From a checkpoint of a small transformer trained on Wikipedia.
Architecture: RMSNorm before each block, no biases in attention or MLP, untied embeddings.
Each number is 500 + 25 x the weight over its row's rms, rounded and kept within 0 to 999. Layers, rows and columns count from 0. Numbers have three digits each. The size before them is the row's rms in percent of the matrix's.

# gate: layer 4 MLP gate, 640x224, rms 0.0664, rows 3-77, columns 168-223
# up: layer 4 MLP up, 640x224, rms 0.0649, rows 3-77, columns 168-223
# down: layer 4 MLP down (transposed), 640x224, rms 0.0653, rows 3-77, columns 168-223
gate3 111:524472528507548496503466473482513500508447483522549522462491487488503437463495456540521498534481526507478491463516493514467463512511495467540533559561514511543469510443
up3 102:492492526485484498530505455469508530505514509502483512509516474522518504510519509460532444497513451560505514448487498478495487517489515524514535510495485516453507509522
down3 106:479496492515500512511522447489473518505523474536523552518472455468490462516498489475488498483487477527480490475522511527534504494501469477522512520478498518514497521504
gate4 077:491547540468518498498503506487505485533474494512507488494540472510488504482472526515484471486517495479490475499488484491506451548499531483518488502519505469522467526525
up4 078:483519520511533519460474500474470477509497524504503513476505472490497525504501523527526496470474507486510531526489506481482454517552517529532525476535499514479490583527
down4 082:474502520487530499458472542506475522524510510520494515468511498512520511454515497511519504519498495510535504488494497485538470481548495486509508513519517544501502560509
gate5 103:512512529525474529502486491517509520513485484487470507491470504460498524470489468490532484476500496466458515489504448495509470548514519515541476511507471499452457545464
up5 101:516524541493477573526523488513504488488524483468512524511469513507491513524541513454504492508520473484476552488511459532533501463521520508535526487506477465473466520454
down5 096:486469529490445510498505534568558526468497492504505471532525470536535538519517523488471491495518484484485531540495515534536468512485500511493485530515498507513538491494
gate6 083:496497483483534487456498502502513511503489518488499445478511507509488516489495499528512491550505476503494535515498503457505508556529528530482476514493485473492487467491
up6 087:456524484528486516501515466522514477505486476496472473479484519496514512524484512516494479531502511511480511515473502449482494543528500493484461499497524511566544482486
down6 080:482496485499507472499525487564501523537499509509491508539504474519474561481458544499471503474503470544539477508534463464510477494531497457495501537523467553522555510504
gate7 086:535512517497499515537495480496480497475506518534453499527473529485522447523499503500524483491480510498514527538477529511511521444492502453485486488446495496476457449511
up7 089:493492498491522507498489500481515479515479482532502470497545513527503442501491512499490451525532504491469469534520506504490459574525489506533477542523496534516499499530
down7 091:505550515504534534492562502473513541552542488489454490547518475461509466482502481490481504503507497497534477452535479495464511486545481481485523499517511491476486499508
gate8 111:556524473462519532515480493474516476485489493507505501538494577473472438491492485482466533503501542533500488506494531504474480487468496490474488522478497476479481498498
up8 106:500501530531537528473514477514508510511515507465538458483513499523484506522506494515523521534464505518473512447472476484502531483506526506503501523482497564533441496519
down8 111:469498490509469519462532506544506539487498522478493463485509520535493478510504485496489492515523484534494441511498527477530487505499488546490513485489449505529540482494
gate9 108:501469500518503495514532530508480466536490521511518568495528525498487525551494465506471520498466533516499500427506432483481474511482501543469566461513501482516462479497
up9 102:486503485506522496510484484480559490489467498517464479508490528449468384477512520507516525515501525534512494508505559523496511503478526496533516567479517498492508512485
down9 108:476494476499492488488467458495516528449491545471505474497499498496517507518563498488489510516506514509490537546495526493530515502477508479468468492497473485518524478511
gate10 099:476532524497485512522517498499476496519517478486418509495491501475512479519482472477531501521502500522523508550499493471564427544465586496517545517534504502525459520490
up10 113:474522510531520491480508504514472494522505487520515496493527489512498489497543555533479500502521467486501484480494482498498497541522472468516465508494503484496510474508
down10 102:501486494496519465472534535382533499512477514474488488515497504471480490483471520516501497514487500517501515492542496478509535506511463507509499513479520541496502513506
gate11 107:508508474491471465495509519496473504519531458483505525501482503464504482526491504488525515487477494494499514474475494469510494530532512489476482516527514487483517459454
up11 103:447483550520531541541480489499501512510462504481484499528465493513523503502505515502513472468489500480509488488487514510515505487516482500529542529501526548547500561554
down11 098:519476516522494547509446477458491482472490495517506494522495507552482496498480532495494500508500531526479514492535495550492520470511519503520506480499497490536503518516
gate12 085:481454494492488476493480525514499531496487486513521492489542501478539537550524509507491501495543493496519537488518521453536443503488502520462484483513509491511430498494
up12 086:476507493513520478517462492517514500515529482511523499483487486482500547534509481532442489501499512465479539556579479453487501545508525516494488460524489497515429461463
down12 086:499504507465472456491543535501473494522512475542522500498491513514512540467528513490449482497500509546451492521518419493554491508554520502526496524523485500526445516517
gate13 109:557507487506524481536457476518519458521524501537536487514460519485488487517543523461495480508512476508495501480527464499483494505529462487507517523503500464477508480468
up13 114:533508506511513513489467491491524499546484458552487526492461483486495485487479529489505502426460510519530458471533476527507519503551530470546527536497463495516485482504
down13 106:440480489497468526438532519576530506487467465478481502540515465521500526497466518513478486502511507485520549525481483525482495522480526507500537523496481498517479527506
gate14 100:579509494529506540488509467505520503507496503481552511471501472477495484516462515523493515534507501490500472483529489464530509478528489532513476491509486521515466531459
up14 100:435540479472479504449479510520525494494496503514480462488491471523495507497542505481509512468486493530496497504479508493492514514534498499481497522563488479526511499535
down14 093:449516516473496517458465483460515481458484538535504475486541495518501504507529493485530514483505473532488534524493498514503491526504538510503516505557499462483531503495
gate15 110:523547458481518550518534467499543467494499519504542463490457523519503436517481490540536492459533526501484459539487543488499481489479545480447519495489480498492516488492
up15 111:459478480533524495534506512483503510453507530484465524524504501495524504492516518559499485476497461496498553491487502504505483491442455515501538463507474486474487522474
down15 109:534440511512546498521485506466465480496545460515507494499481454475464503478517475489469514474489513508541499472509489493544509467522505484501510510523481492513511482461
gate16 098:528544504526540481510508468501546558468497473528522520510484478515509495520540496503550506467511477532504490463516491489508495526492504479500571520485491493491492512481
up16 099:440532505475511511501481512491488467496479491462513515496533502517501491491514490511467485506494485503496484529506465512480508457485533493562493510513494505498480509480
down16 097:521527476495512544564506523459479479501486502463524531488529518472500511444505435483481495482478488455523536459493511530518511482528518480517489519504532492519505494502
gate17 103:535536487517500525490475510475485548521484514514515516514499444467509491518478515514415526518557506508490470498452514534498506473488510541486528497474503507535481517499
up17 104:525524489521511537536507467481525484499509513498508524533452469495492488515506474514480495466540510510525488492498507476481469542511527493458507476504508505519488541497
down17 104:478536483508460462506523505545497543545529482465523501502509458491485501533522515492454527497512480477475469519460510502562503523498495532522508536519517472512498491483
gate18 095:515508484495506517531462502500522538545489476520471519517467515495536488496482450540514495539512537531451498474535477516520490446472519508520514482502529474527508474467
up18 096:489516514520490480566499461480467458459530565517502526528478503459498507510506493500509524490471454466473487488477483486467487509466430486538463449478518516514464554509
down18 095:472463487543443526500522481456489495478500549465518508501478500483465495503504485477477536502541449487503505497511516481465476508502457529522441450487493495511464520501
gate19 105:501495520485502452505465529476465497494549492526494483526525497511537463502486513529533489504539494511475502518479503460531426509456515497516463474501542472498511546496
up19 096:506503498499489508517501471517538458479471479531472593516472467480489492456520480513507486487490545541471492512559532504512490566498460496516464516472486447500514472514
down19 105:533543485515497467537532483524474479532500519512493543508452483539521498538501492515529486460493492546484537469498516527534491513522481505518489474490492472485464411484
gate20 090:509527498472523521524507526504494509494521468523515498512508512528539470501480493510481437495517506509517530490447528519497482515521512456502485483529459514515515508513
up20 089:459514492494524473488476540513504468482493495497483491517498458523522460478489580519544512487493505468463476525508474470505514503519500479562552462485514473458497506544
down20 093:513496521533497518501452494472490505464484548505526562484501523480490514519496476473470463488507486500512483518504488512532478514466502517457489468512500515499500469490
gate21 096:513539485536510515543480534491532496459497532518468507514517533484461481546517461544528470481508504522500539484476510567473482486508534484496533456467489528441478446496
up21 096:482545474545484499465510516508448498521510499494530480496486513464465503484524488497525535495469525466545496500484516494499431513499491456496494535554532485537484504480
down21 101:535526494487516541510510489554531467503508488506512535434519511530500520557504478497512483505492514543464491508469460505465520456475521508509501506493447487497443490498
gate22 091:505487510472530516531502551494546517478469512494422496535539538480492468501504529567511486507535512535487551492505504527517499506479520519505453475503545522464510492448
up22 099:486493539475509479531529504511528505500520491550490519493513506510499519511477515533492469538543468495440525489501500548550519465501536481507518473516487546493469499460
down22 096:486529491517505535504491568546514516508492457465511534504454490522530496524496433458506542482458490501508518512481491507452485531464494516512486477469569480493549492523
gate23 085:512487498488509487498511523471524519502497498493517521546494516492505461470499477474471482536543482493500491510514487474503512521474462489546479435526513461490471517502
up23 085:514489506448476504511504538492522525521517497463522528493533477433491507460513513478498475478471466450517495491521468516480470462468503491476483482511486507519472484513
down23 087:478479502449473486490486537521486510555483480523510492516559483480488481456496486497539504487484449510487490504488416494503479499515535474469477491489481490484471544499
gate24 088:515517520482448497529491457529507540501530514508512533482475467466516480492484478485493469491525489521568492516514506394517493542510524451501519465519530501526482507520
up24 089:514501484508499507479528532492472514522507500480480465517506487517510555493475524519503505493524521518505481518439488556476554539483439532461518525506504489516482505523
down24 091:471505435529470495508501519509501498513486554480465498479471486534484464543511530474515498526541536498505533511479496496442513502551520542509528521546503439478534507518
gate25 095:473487476537521522480507515492469535520519498539505531491479561496518517509486490530478532512512461491514513490470486577484526487488485525446579503539506509479521522514
up25 100:497497511518494550486476508512506504503515456488542467477481512544499528508492529459494497488500544520542493471477465508506530444525480498523520493522476510499552474497
down25 101:520515471507511452471472468503449514553477526530506517454494481485523518507522504492504516533559471527460520502520507523514518481499476515474522464486529517485492473485
gate26 101:462501485491456490515507480503514471537473483486465491511477534475552506480504529480469475519539525514450496523499484511487521482466460484523489475488535488522504500492
up26 101:515533498471482498517552488501474504529483492436456475534456482464488468465445479491486474538499529546441512503460550490495492508470511477509509499491537504540507504466
down26 101:510486444514531488497484522527544508482522483514534499499501486576503508517449545505520488461519451459548522519516522466504484530538510504519497540505513506483480526470
gate27 109:488487507474488528475537476525511534504474491515488503463499472504559481522495555531509510506493534484476524562463495504507488509510504519473470510496487530491501466512
up27 100:533509498513509505533454462491514456485489516491524480540485519492455464443515474503516516523506475503490516480543524503457497508467515482532553508491528470518511482467
down27 094:498485456508486517483554524496480515542487514514498477508496532565493459508488499519501524471470512501493465524535476497537492512537503526496457479464528461508523496507
gate28 099:463506530493502493492447528490479491504478481511468446482514493535486492461530480487526498485497544519447482535502496522500426477503521484455472506498504535522515512506
up28 101:493505508523495507507459470514488526511509509526534503465524499505486531470479461504453524523503536506487401513545465515510477562485519454500496499508536466548519498544
down28 103:503504494468486480479500504530525455523495466515491550535524514529518473462550469467487511443477490544491517510531491505481479515474457485485507497485462501492487472480
gate29 107:486508450501488494485509525512495522501486502494487488526524430521487524506533528509506449501468478464486506556520498487510506506499516525487521488447470480505499477487
up29 110:495488514518522489465536503481546513512498483480537471452491500487442444519454504530476536491543488569548484489512509432534521450490492488503504484488455482532451456498
down29 110:469528481486537529484510500498505494454493536493489538545518518488513507485502466479511517516502491446478544514515557466507467504507525541503519471452506509479497498488
gate30 104:528496525514511478484482496517479547484505486528500508486473455461486510476468465492481471521549509495514526493489501486494444522517484480443495517505495538483484545540
up30 094:505513514502527495478486483472493486510495484495556466497507512490487483515503486477486465525506497496486523463483486517470472495526553473551571522498493490486520507487
down30 106:501496503492497562475492470528528534480463496522491507534483451516516501507502452532500478473474533476508550499512500463490488498503483515500499521487500543521438494525
gate31 077:521515475519479511497471501504504435493464510507506511491477509512504536536538553498498517499490488479540522536497485522477507486533445504465513532467473506520530545530
up31 076:493484509481540507512487506478513517505456520489543541535526506497507488510513473493488501469517492535505468492498533574510563478512449521499512531491509537472522511516
down31 082:447498485532499496524514524479507520539470504533472506503525502472508490480492494492516481492516484520484445461492502501457488460510501515495487526486489515529479532498
gate32 088:493488504439503519493503538521480495505534489498528502530560531497457501508519495486514512519476487508535502517456519504519536494499558497497515497455519493517436493486
up32 097:480506481525511537499496484516503534499483498484528504515489499472441546461547532476498502478510542480508520485526475484519516491493461491469470498505527498508522441469
down32 098:546465537475477467513503532515487503545508483532484498496502449478491490507505506512511503526549505475497506472480493489504498476519488487552494466477513530478530570484
gate33 095:516486500505453512501493499501525517544523479502495476478527522491480447539506478505494557481472453517458471495504519513508468470453506501558492505505502493497467528501
up33 096:536468505524472527547496497484473521498481486522511491514518532499498538496520498523531484513502522479568455481511515496512478471541454547487523494477512538461556525498
down33 098:528448483480486497503484456471502507492487482521468486459497518497501451507551449547510505526512501538498467452519495468554496511523463498501505475503497543517479553522
gate34 103:485517507522444479497527529466468474513503482480483548548532487535545495537503539481462511494486493477492488489473511493478485496509517508482464476507487523535517512510
up34 103:516485483528506520496485487500475464550523442514480478474507492522490521485537539497518531485502513538477450471488489500508521493530472521484487492466488470522495508479
down34 104:531522508541473505523507475516506472512503493522484539519505505535490494532516525470512528480508501521463460459506508478503515467532523485491483500507475534516444523460
gate35 087:508476476508517513492465471494502474500533504514488462455483505498575518489494470490513496520486514521502463495511522505544484483470508470480527535485507500483520506527
up35 085:472492480479523478481487466512473475489529507525494500503493531494515486441447472473485517517486473505493504553520529476491468497477502465481490468546489489537484536488
down35 087:554479505522492493478498492517529472510584495472519481482528512479554507476491478526499464500460485510490533512528493521529520505504503489486506517486554529501492461508
gate36 099:502535494509467518499501487484531470490506484474535470528482516507534487502519477483546533481509458500496490468500463484550507505504522478533536464464510522503460495486
up36 100:498503503502477469517511489542484504512528515489469472500466456523549537521519509463467499465533524488486502527505520476523463478543514471468476455508488531474501479558
down36 103:523434441498498530512498500542498475544510531523492474482492495533503520495472478558474468497486535513481479547501461509471500505503537481467452523522490452503491498511
gate37 107:518490458531483476541474507506476501525533526451481528518488514514514501517497476499504478476491465548499475561497485499556508489506485540488500512514509510498474460506
up37 097:522444506518477489485515515530423476516544525481496497523505531535458492488490499464514549507498469508551496535514481493496509503461451520474509490487491466539512470496
down37 104:506529559474528530512502548509537505485460480515541530499545485451526510445535494504494465496489503490497548462503490524472496516523520497507491535524548548503482501507
gate38 094:518547511499497473483482465472514472496504490546515450513459486467508536456466481496501506492516562495516488534495439503537481491515505490493472504511497479506455491482
up38 087:461426504493538541508547522503462508508513456433526504465510501510524495551538509516458484519499472501492526467491526489467488475479530481465522514503459547517508490487
down38 093:491427510522498530525507520448475487529502494454536571446531475526544518543528519492515511535472531454507481490512559510517505501506527536450493462520495492516520511486
gate39 104:491506496527486499503499509492466513504511470510521513523493464454452541507507527507490495510503510468473503487461505522497479476531532481477514472489526496512466493515
up39 101:492496479435477514539455483495511495504494498500549504492483475501488452452495516480527466467540532511436489507503534509523516516498454510525459507501512469506510463474
down39 099:507516509468473508477520474566509494468494501508492499514490468512535495509522497495526479519470516496514520529483458506457502476514534471531518511504517494497485487510
gate40 104:508486528520518531493533492491501496502536508517501503504451515522506525526512512486442491535547549489507512518494491537485508478510505510464524480519478501481500479498
up40 094:508518515515498489479498492463490484496490462466539486497525530489491494487479463493536457519474518461504523468449515496479522519536547473531535518503521528517524544515
down40 097:529511526478491511472508491493468511490508460478524501461552451547510500508470444506556513532495541496517497510467513498482509477484527518510469496510470501454484489501
gate41 084:489462466559516496476516508470508553492497489519481450521482449491490471500518470492505496478503502484534499467540545475543515531553482538479522471507521499547509492497
up41 085:511501481499492476487504513507479467481548493520511535503493481503522540479497526493504533494485490485462468458455478546477509462510508488500501551493464509510508506478
down41 087:513492535480545518494547506482541479474483512503521537502497505519541473469515520540509531510509497502466511505512496539520509464473469573515493471497453465482542548488
gate42 094:477495517502518458470515532490475476534472508501420478527528454495509526482502508487516532515501518521517495502479476432474422531510478519490497490500519481467481500454
up42 102:495511549518487508488489504500491538506528466492499510448458494556488531517540521478508517493472520462480516510497510504538521504509532521484517489462467502519526506502
down42 104:534459535462511518533526543482475501502534496485516498516490504470551514503482502478512531511515502523518497504488493498454481518524510495515504510454490583531482454512
gate43 092:536476484478540498527490476476469486482544524485524476483475492453510479512495508478498474527489507491458521495531531503489500478500534515517522487485508474540508484513
up43 097:506501443473478445485501473508509534501493533488494477457479515507504476486492482526498506504506520467492485508504479526491526486486450457455495466492493540450526475531
down43 098:505468493491491478515533523488527488497510559492487493479459481513476506529506513481534506495479534500471489531525439505512500471509499493517485448485507488505506514557
gate44 095:529523541485499523535495495505496496510514499507461524524495486481554464522504493535518524514515449489498499484480470566488529470500496498510483513481504545453449510545
up44 098:515496499485505450505443499487495478476493492531490507499548532501466471495541516531539503515462499519501542511481505529508515433527484497503537498484554477453518489514
down44 102:473534525508470493525563499555484537470491505481495461522485477534543483490487481491505498509498511513473494473498495483453502543497499466496474505497508537496521486469
gate45 108:476501565501531508510478534506484475494541486481496494496513509511520481523529512509504488534475448490524495516517502531485534484503514465459544512462502530478520511477
up45 110:510523473495502497502515471475497512504491539518514519536490481480502490507480514451482527491520530501447519466535504471528468545478504475554497465519532452514508508504
down45 097:500525498503527495511499524391475487472496508469524530497510511510506541535535484484507469513472495497508533512453501525484501458493524497468504555472512513470512496491
gate46 105:531528483476470502492478482523501506521473524532513477524506528526545493506516488499497505526513506494531505475522508509526568497461488487526504513497507504475518470575
up46 105:492504500533500514498535512540482459482526496468524490487488523482459472499488526505506474534477497523487455538463519518479459488463479496484520509532491495540483491504
down46 098:474455513517523500473553493435515531510554456493485500501507536503486473505492479507510525481491497513482469478462512478479452481530536544462513495484495533485501494451
gate47 095:480473477547527539499515497478533515475506477543550501520503481453485528486463487485509508479475500512511437458473516542486508497510493475508534476461511515517559528529
up47 091:527495456528497476501494475484516496510512490525553501507486519462512500475525495530507469543464485479487479485479484512509490502494441512480509450498508503495486484497
down47 097:468460528495523518509464507553489526471506503564480481519520476463503501491477483489464486508521502505522501510482506529519530516504494511552527498526497540491539556512
gate48 114:546516460464515509478494526435546504485489465500499492489437491530500471507511494480489523513511565518512520484500496498511512501506527483495495456500520502482506514452
up48 108:505485496430523480454514529458493491484473504492479494480515504505518460511491519514459511529481555534514516493483469501494492481514511449503480481485560518500483488486
down48 103:490481495454526472481489532531531466520459499481517460489499523538488495469480531482494506540545532543503514512510498464497528463530511470494510497547490517510515464525
gate49 107:481451484489517500477518496512513538511527524489539524484514495522512501533500494502503511463514483532462465509478496509488504453520523490496533501519493512506478504480
up49 109:500508500476509530484477512519502485540482499522507503514525477504485518467491483543514488524483522483471520512472512475481506534531476509477486516493474500463532529506
down49 105:485541529473465541502486467512508439494453489506485470524542532497470482499498497524530490533456456521533498501481503503471500508511509527470464470470526485468515507483
gate50 091:538500479524486510501498530515511474513453444535481504571500506508460503517509503488490520534495499519517447468499493528475475454496442501530485504484528492507492476480
up50 091:560485495494469498444504505466514539481499432497510476518494491563466439540508498513462499527537509548487543474475489512439556448506525516503522503469491502469509519504
down50 091:497468524492474500506462477535486490538523525478494516516505504515519486499525522552509502520510478492482502502493542526493491537548534499472531486465490507496533491551
gate51 092:492500553493506494512470478500479483518485482515566495514498491484537510497501468542463533530541497500514489524480524473531499478562507503478572512482532497512504500467
up51 100:512520527489439537515538469518494532454491462518510515499520507469486520469539520517503491484477446444475473516508536490505502470507536533506518498496488526566536483512
down51 100:502550559523491485511504490464484495503506456486517518516475510495499506462565501505514478507499503495484501510518514521503491518487504474537491530518496522506512452502
gate52 105:455470475506497537442539485487464541450484475507563485477464483520486531493473509492465516498468552505552512499493566515471498538507488481470526487514494541529519541515
up52 107:504513531473516465527507470479480484460544517510492528544551474504492441478508516501515539475493518523492513505505455523493505503513501488542515496532506476456516481512
down52 108:494444457502507506476430496494524487519538453515530516484485543499519535515491496501525500460542482485529522504520503505502497480529476513467509487449514495525492458498
gate53 115:492545496447496460491436475479474483495533512526544524516520513522459509493519487520465524475543547541528458480496504503510480503522525459503510521474494518522481454542
up53 106:485465502485493526516492498509539520518462488478491482511459525488480518508490492540506507498537510496510527501541493489536522511503485525478484516521474464502540504477
down53 114:494550481454473536522526502581568507511484550519496514544462480534527500510476496540539526473507479479486480498480519498480501469477517578500519500487453514454493487475
gate54 113:477519541524457501539479556488501465552545517483507478464510551502520482534472501498446475516491500507481488475518478491495446491473501492502499505539478503528508530486
up54 115:521513481552485499510500495464505482540517501504523505443532539500498539510492461555473489508496466487495466498503497431474490485483528535513486530547485491543449510461
down54 112:485542519509464478533495556501495477591533536482482518475515524469512501504483506476479494541496537510496487494530499486533462520455509493485485534534498516513502514481
gate55 108:456510521480516521514484521474504476504475494485495511510500489470489487527480514479510481514510530512500538484510510527484560482523486527517510540495534501561499473518
up55 106:507485474518520513485521477510465526456538449542501472559493511498458515507502495520550511479506515508509492520492437497517505513492533481447502541541519499436522496534
down55 107:501526481488428476465513509454514471577510515472514518460501563457465501501510486477489484487512472503485520521493524458490481461498502468521507502489505490494511506475
gate56 099:496469529467507499499513503499519452506525525480499498501511506503530447536526534506495526472498529504528529463497536548524500497500485488484556505517479557481532464565
up56 104:472495486459482510520508519473549483488541481519511557490508484489508486454504503458496517490519544578480503468449531508479485540504465522553478492477499478516464508553
down56 106:511479504501474485518457480507452487461491516455481489495524503516537491578499544487502503495463513462511461483475508563516550473497530540474489498484507532539490482528
gate57 106:501519527489462516510438509506486493526542516490522510493531511474480512452468547526496512489509506529534472494547444467493485513512516509458488514480501487473503483466
up57 100:498534507501508507504521467492495496475489481481439505506481523525526468478487506543516470521524518515510491468472485503491467525470505468462484488473513525477506455459
down57 106:544455429537496469470514532500492484529474512520474482477460468503534499541502503479486500491478495499473513540507521505501539504518515484492493471538513518525545459527
gate58 099:477444537501550465492481488493514533495541501489504503495485497504519515516509496500527509508510572493478454465509512490533426483498521509480537476482499482531463484489
up58 092:526489447484474502524510483528505501525477486484443520524524518487487453453461496543495466467483503515520509479483508517537513503498511505474502513530515514484478521463
down58 096:513522478488523536493538483483541500479464464492518506522509465499515497488514486440483529446499473512521496487509487500451502488493473524472535538470530512481522495533
gate59 102:517501496494471504553475507480504523517512510534491492497481487467515477454457484509521443498509477483497503494515530517499482528474449492522550468505494460510506518497
up59 109:525496485503518510519551553497477482468499563532505466524461516455504466490441461530478494486516482491552494496494523529551483536462465494513486461489543480499534473538
down59 103:530518513507495504502504492534528479473483512545509485507496480544531541537458465477472461481506486484485456478493507548535542491529466532492484501511497520493510482509
gate60 103:488504509480481504510546510463467468480498451501442497523486554497494477495499474523531492486519512486551501479466515489485460506484557495558505527512500516506499509452
up60 110:452506487515477523527497534520486468487501508492497557504532444533531513517464520493509508498440451499510530497512485541483479483507503451504524498465470491506480517492
down60 110:502512487515506502462458523492513486504490567495489473512494526495508457469529475489486486504487504494492430532511470496522500496529495515436490465507500475493531480494
gate61 091:533488525509523497490516503489479516545455475510495461457501499517461472487512502478527464528434456529531474478479487505513509470478509491474554510501493502470511503476
up61 086:528490475521486510515479522511529504471477518520465518483479539503459493500490468461490508513516486507463478503508485499543538516453518480479469507500491462484460520504
down61 092:530478504493516475514472534515493467511533483525465495504535505526463514476483482482468463448484514507513456525510487530523518488477533513479487496468492476479469497455
gate62 103:523537456556472500478566493499492477516509494499522490468508529511477491508468519483492483507555495456513516455489448440519491523548506498508530503506517520525495466505
up62 099:536523468521493497550475487483507523488450514509465466471460533463508512484502522560487465517498500522527515500491526515500486499485498496516454443473528476527458481489
down62 103:524537491521493503489516489501478502525508521497495474469504490468464484493483521516496479536488467469496535506506469493552543509504509511513503529490521527508527476491
gate63 088:523492515497455505505491515506501507487475518482412480471494474491511453480507489478535511523519508493496506497482463472513511525512496496467483519462488518514511450442
up63 097:541509469511469483530472470481508494531511469521486478499526523467512490510478504545475504489529476508512509451528517492468467478501509475459524527519516509510486515507
down63 094:508533482504519512493461496475526475481464493509465525464471485508461501497500459516507509481562507520478489460507478486475507526531505506530457476483517505491464415493
gate64 105:476502506500534511515527488475510521494508523468464479524482506469498516470484533543506467497499440510536454471477463540492524448495514492489525492524502516499533543494
up64 103:511506510506485487533498519493482487492525527503513518569492465515551481526489511501492544472516503498486477511489492537541520488489477484519534501488473474506478476561
down64 098:537479544524493497498497510596529521543504470538504495495502447540488546495507442503476511475541511509499505538470479498523489511482504519473479485509507482503475486506
gate65 110:514467466499496480518536491486524499491488503492435477519451508504502491510512487532490529490473488467533523548495515503492526526471489489472450526495551464501528477502
up65 108:488518513511482528487444451499516520472536532506470471502512482475471523497515531530509484486535486514497479520524481482558486558486516506514533510506485495529485522521
down65 109:532476508527516479530533469441474497464473499484484507498446521496517498499520485486483498503459484485504508496489514543438524491500461523455480519478525480505557491506
gate66 107:517527496513522501541467490468486490503519519491526551512454509505496490481530493511474512483524478507472493485491522456507455484526514502511517533481513496476534495458
up66 116:461486504514538435530502516456477526505484449440537515527480511503489532500475482503473486538526514465491526543501500511493503470499516545492524527546496470475557486498
down66 111:499495496522517483527452489471479507516524474480469522486495506498508489485451454474498481509458542483470483529505506491488499489507494490494519501522462455479532497517
gate67 103:492512488469517498501496513480475512476514483500443479508523537490513536548478531533496486509505493475533507486500544498523523520484520491450469521538504562494495489557
up67 112:515548482457563456502513528498503509531526518518502520503520511483491520502506507510541528487514531512464533509511489497521530517478501531519506470502526520485538529528
down67 106:499467516513474543473510507529492476517501510508562508498456521475554483491484508474494490543495481511476470467522501469521494488492494499492464477521521493508428492459
gate68 111:498513506506498513511471485485506496518524473486536488519478437474529493544533511489470483477514468481488485472543484492537518519525491532523517507518503494473508517551
up68 109:514503482554514504496520540505500498481503526491486500497455544502484525488486499475502516526513518533547507533489486492527501549492557498457498498522495452530482472489
down68 101:452505421495508518542476483435521497513494462527497489473479508488504495465514469516486506522522517493509519515519523476479482492508516506505530503466527532473490475504
gate69 110:525494502511490494486497470462524482484483484477463432471466538476495554518486527503487480479499474532499474499496469515474495512513516513482517456519485486455521483507
up69 111:513516495513481490466505469535497477520470513450544501481538505506489505559509495517511470514498459497498481523498504462485480496504475488505508497493450466492530503510
down69 115:539518492533489495490505483491513444499488488497521467480481483487493515501482511502496472434519488528485493498501481511500468524497497506491531515527491449474493518507
gate70 089:527475453481474492463533504488532492481517504466550458458497532503485527489526525492514514514482489471450518468500510514462474478539500518485527505541475507515483510505
up70 096:503500490479519499459476486506518520501492466501483485468515513513497481508494495503506492482490494523511533522501456446520500491499487483458530485493530480463489523484
down70 095:508517519482497515498497501497495513521518492463541482427521466494489510523516480490509518471518486498508482512505511522456488497553512505477518483506468502510486505488
gate71 099:504510466502497517470474529498508521461474535543510513530514500458515517463505464500534490489519471507487505546483524503458496484502505535544489479452494503513495517517
up71 092:490507487499480559568500503498501510520466520481493540481516493482470457497533450534471479500500484525531469511529512476497498550503517511550547504465515481488485498521
down71 099:512496527495513447498471498495545460546507480523497500502470503496540507480518580495529532486501489505508474471496446489536509497476472506502491492528499532529483525491
gate72 103:501475477503505511555485492503471500468492519495506502483444479483505527446532475523492502506512501488506504536506541494508464493471512527509510505499500486505504535420
up72 107:509454520501492492493469504535446477484516528481496493465461526468517545500502515496477523525466503459488543473500486532489509458500517507506507497488499498486537507494
down72 104:516474482494505494457499518539479509511525534500485491505509495510533483508510466498511490507444505495491471488505473532506482475515490441481546518497508526497504468539
gate73 103:453492522464489484488497530510485474501533496534518507513565494509475558513483518483474493517528517486457491517449474532498518479466491488546482505509530497470494501509
up73 101:534495497478439532477499533486474483515542544519510512465469520483519532460497525499541467513487518482468523489477513492480499523523518480471508490511509533510537490511
down73 099:514508477482514515507503465518461488469491460478488510499511503461526483509508509495523414521503474518499518531490477473478569520519509464495527518490508528463491479516
gate74 066:538516522495506494490502501500464511522477490490512505487502528501493550469528492523546477498547494503490492479521468491476538529480502473522530480501526517488520497549
up74 071:530537463536443505472468522520475504511476490474490514473471521532502475491513501485496505480498553501540516512474524499521511495529463537442499524516520506517574497514
down74 070:511480463524505478477512507564518457511441496466541468484469494530484481430497503493503486530485474500491517492545498480469518491499517518456503513501497484484488496487
gate75 100:523484538513506549530473453482497463480481480534521517471463540465528493502556465523474509476509487474481523526539525457472494481505537458509486523508550451495487469440
up75 094:474527501489495472482495501494511494527490541483492530505521491521481453495472539511490485507475510502446469491482492525553548500470476523486519487490453515472526476500
down75 088:519535472492532490532532497424542516512478555492524529493490513517514465505519527485533487505456520508502457508489472491506530506488513505495506456521454481493542506458
gate76 107:479528507482472466516513483482489448488521481486504552471547525485514485521489501513503441461504516549490459437482510518489494543478528526517521491512495530514463513516
up76 103:467492501495469499497498481506480518496469487503489502468471440473463498540449504487515490483508484496479506519452498501472468511512557506500491522498505503500491536512
down76 113:524479462502490448441506534518490473539481451515469481508512534550464497474488482489507524474505513542487497493502482477510530530511501483483457465480512525535526463512
gate77 079:543461483465471518527469490510490534507487465516464484453431496493496498528491532490496446508474512487520520483524473546530511490521506483505510456494502506456524506527
up77 079:490469519475532539500501510493522486543556518491509522495497494476525508526524469544465495497504521495512505471508462477503469485541501492463563486473488529475485534533
down77 083:513505538492503499512496496530460501468539505497532521496461498520508514515476523526452515477485435520487516476502520481483537486512496534472500467505576495484466504524